Part of a small language model's weights.
Size: 13 layers, width 448, 7 heads of 64, vocabulary 8192.
Architecture: learned positions, biases.
Training: 280M tokens, 4415 steps.
Each number is 500 + 40 x the weight over its row's rms, rounded and kept within 0 to 999. Layers, rows and columns count from 0. Numbers have three digits each. The size before them is the row's rms in percent of the matrix's.

# layer 2 MLP up, 1792x448, rms 0.0411, rows 1062-1086, columns 0-111
102:424513565540471494485505585423570505525501435530499519512498465473446538518475570490537452542515503475479540521500463456549524514521484529535471445432502428550519516591531477504534421458501473537588553532510514551501543509599477474448558528447560419536500516591534567461553529496456542529458514463548506537461466507479445436403514585608
103:508501450523448614527508474476458440428449450591519481520468500567507499455495552492456500475520488546481481465502532546539448470514503464552457503516453546539495548548489475559445465475504505573465541578457552463450455508521471553501498487479478556506459536496563503554455493459492449517498530541492441509473455488477554457541481513517
082:444509507543589562425526491591444535536517438430550501503487531506521511511562552478478428449546503448539543539451487524433511470456493515453454489418570508465509505466480570431431567539507453536490526531503488499541549436498553520514512511514407479503517496569494547484518398526514490499549600492532513400483489589439503515546482512483
096:539476462459378570497490482500535491477509479518494504505497526503448479540482417461491434590499529483410489466523521473624464434472588526515509512489555523535442477517542471509466541496522464523464483432498559470495471523479514551505553492509497519524510505451506484539524495493506556440577476539451472463514451403519435551457437431490
088:476445532460514459480528501483529558486441535501487497519496500516485502465497464532484574545530552487501535520499504538540477450495516483500496544530505481502501500489476519545517508482544451401600508554505499611513479475428491589521521477526500476475478461466509541426473536487461487431545515488508558509445449492515424510471482520537
099:528480518527483505493473537488488511467505541575470480459437515504467503484526500506554472571487536527473478479420549499519535501508519484554484474542409452504529503483444564490514522524566486594519457467494387443504459558538445505483494461504544486556477503517455575506513449531527547486471451570508533457478470500553490517493470485479
087:528466535540527500430449505572531457524546522502575527582505475545521433549468508521466487524541487488580558507545496564536504432518480454482470518497401550522518514510460501515426450536495600475560421521512452547481446484517517485537539464418545556480477556520426587502443474523560458439495503485461500510465508552514526447513469529444
095:510557588493433524574556467451499575513516563548489453549503470564525459475506573514526543464513422484598505443445464489497541447495543427486490558572496484518474490460468482523513455524478508498453479460477513532472469509503502465456456519487475575461433580473529483500530528447484454531556426475530555475521498512485416445550517507557
099:563560512536554506541491479535478483500495495539529529519587483485584567525465465503519532495473547498516464473464512515464472462569529438444536534508516414487576549543474550476511443468492538408485531449474547483547512583531525482405504547439511509476525469571503571553553462445533469521495483435549460547465582502505561489518524476517
112:442551443471463506447454528545533488475485507522527502471469488493447535469429481495439546485431489530505507450539576511481493506520494513488468434537499537505436456549535454450542453481461512517451529457460600486549470546477535466540485509450458421431519451468513523531573525534558442509544516457514524481564550536518484499601508506500
110:498471537484467473452434450552356492510453531562445466496511488570535509484474485535479521464468562515522482512479522475497462526471510567475539482508531429533438553537560409520526418528484499524484524534529495505421483488495511504496567502452469523526536498469493516536555423453496538492527561489438492484470481524523429513527516491479
105:479432581503557566491525585547508491461478521477537471463465542476423485473537501413520463508494574466542461535438508547503483450528535487557487539542422488547492536490530515496467436512480473504607458434483458548441505501511517570482500440534521557469457506475517481603495476486421482466531482456462469558493494574578537533429522500492
091:523412519555527514498487521497457542461506528511574446417476422457535447530520558498621490491500440527497487486491469550562526486514493443454514515546534517462518490489441514513532456499524514482584534503525437506459444496459492507598532474493448529562478514454489442549443454486518517488547450533511462547454516486482426480479572488505
102:523452468528568533507570501511506586499545498495487542474480522479478565444427516421553553493496474496590474486473536456475437551580518456481522453514532478532497508548460482490526485545510516468635523442486447554462532566514482471507471510454521510458534473544494528515503575462554530507506459492523522502523484459457496588454446471468
095:518482533522519435514578475439415581464455492481483487439470511512544517573421475518441503522527538508561509460441562465516477619528514485532487512470584456493501466579533430472539550509506458512480425428538530529513517490564480526505483503541513590421512488538508473524500515486406520493514485464441515461595469482512472586579523486457
087:541452441437499499478440511540503525513460494477509516555457557507487522536466455470490444450476505450514495542542531478433532485539487526518507544472509488494526446471429437481508481453531568511563493526510443527527540448492525482549539504468438567557466439488462473399576442460589508518543446563461507452515484568533527358481502482436
100:504556490502573483576479571445425441479442508477533500548532462498530476482512526594520549528487585478561523490532574563585522511530475461524546556575491493521572415488521556509480481413516510505453526518544450542461450526527542444508486493572495537490516552499485451600569530469503541528523458463508518532490481595514507505505461433485
099:449536522521521489420555436560533458454508530521450507439480442497484476538484610499514517568474473516421448556530505489520570441466520499504475601491567539549525482497527591493499515555564449450468534471467473536478500500574607510515505541422519463506554518536559530529507555526505508518548544523497450520432588498416533592442494452583
097:536504578524453516492537495544526523517449506497472495521457541454534519424471532519498537456515462430512487503497479464549476471436499528557452432517486471541471479492497421449528509522523551517403517504548496503490461482356460459514536512487492461460495478472447453497512455467524467530528512580550516461609512495489535448545518486474
117:524494471501466514469539503479483623526467426497478549575479499517526409537497593501469540559563500512489459494526419507519428540514530435576460519536510502479536583510515527548523434491510511517442487489495496471523503490499544480453565480488449451501537469527436527521463519503523519540505513484528396527470496460422507477553520513451
098:516493512471498517529529407519474525560509519432535514502534536362489483477578483456535406581482559569520465523504483467539511486475481510564524555517501465514540486570535565528547497512496424449539449456506479499504516499477437492509514436497493554535520439530477488478491488506441627474465473570461546518436461505486536479519423461467
105:515516436553479482510456474587451558612420463479511537486535498558469586472481481502450532527594462501508503550509463568537544532540445471433528477495525431590530511512482546503516475494546488502519563373482551560616457417465531488492435502481426525515501464497505458435516545444485423519497483550445456553538543407553528502496448410498
120:479463507572451521440586544516485431560476484569447503526512549414507498483391435451495476495447440534585443457537479527439518492473477557570482502517483482481516434515499471522520493458519501593492437467468501573532453487549500418533473622487491466553503483433472409541447516521563464544433495489438484476540504500458450547504517506490
103:535431476509542529572490514418515540529441452573523500450473513463544463533534590596523483556459456491546467528416500465504479493515475414489570506446526461534483513476496503506492553527544527453471514468485498505442463489535531521546488522508477484467486527521510470520539532515438474538432493485540519494582557567510540464551509465517
089:509452590522502472479407545483520473463502488477546481424464507525515462494514578536473495508528440476474530462449502506539539422550444477597490493458525544486466482447511480474422472502475437585481506504485520483478511583566511570528451571435443452542454555540504561426540462595509538502476452474521528539452492448480464535566492527512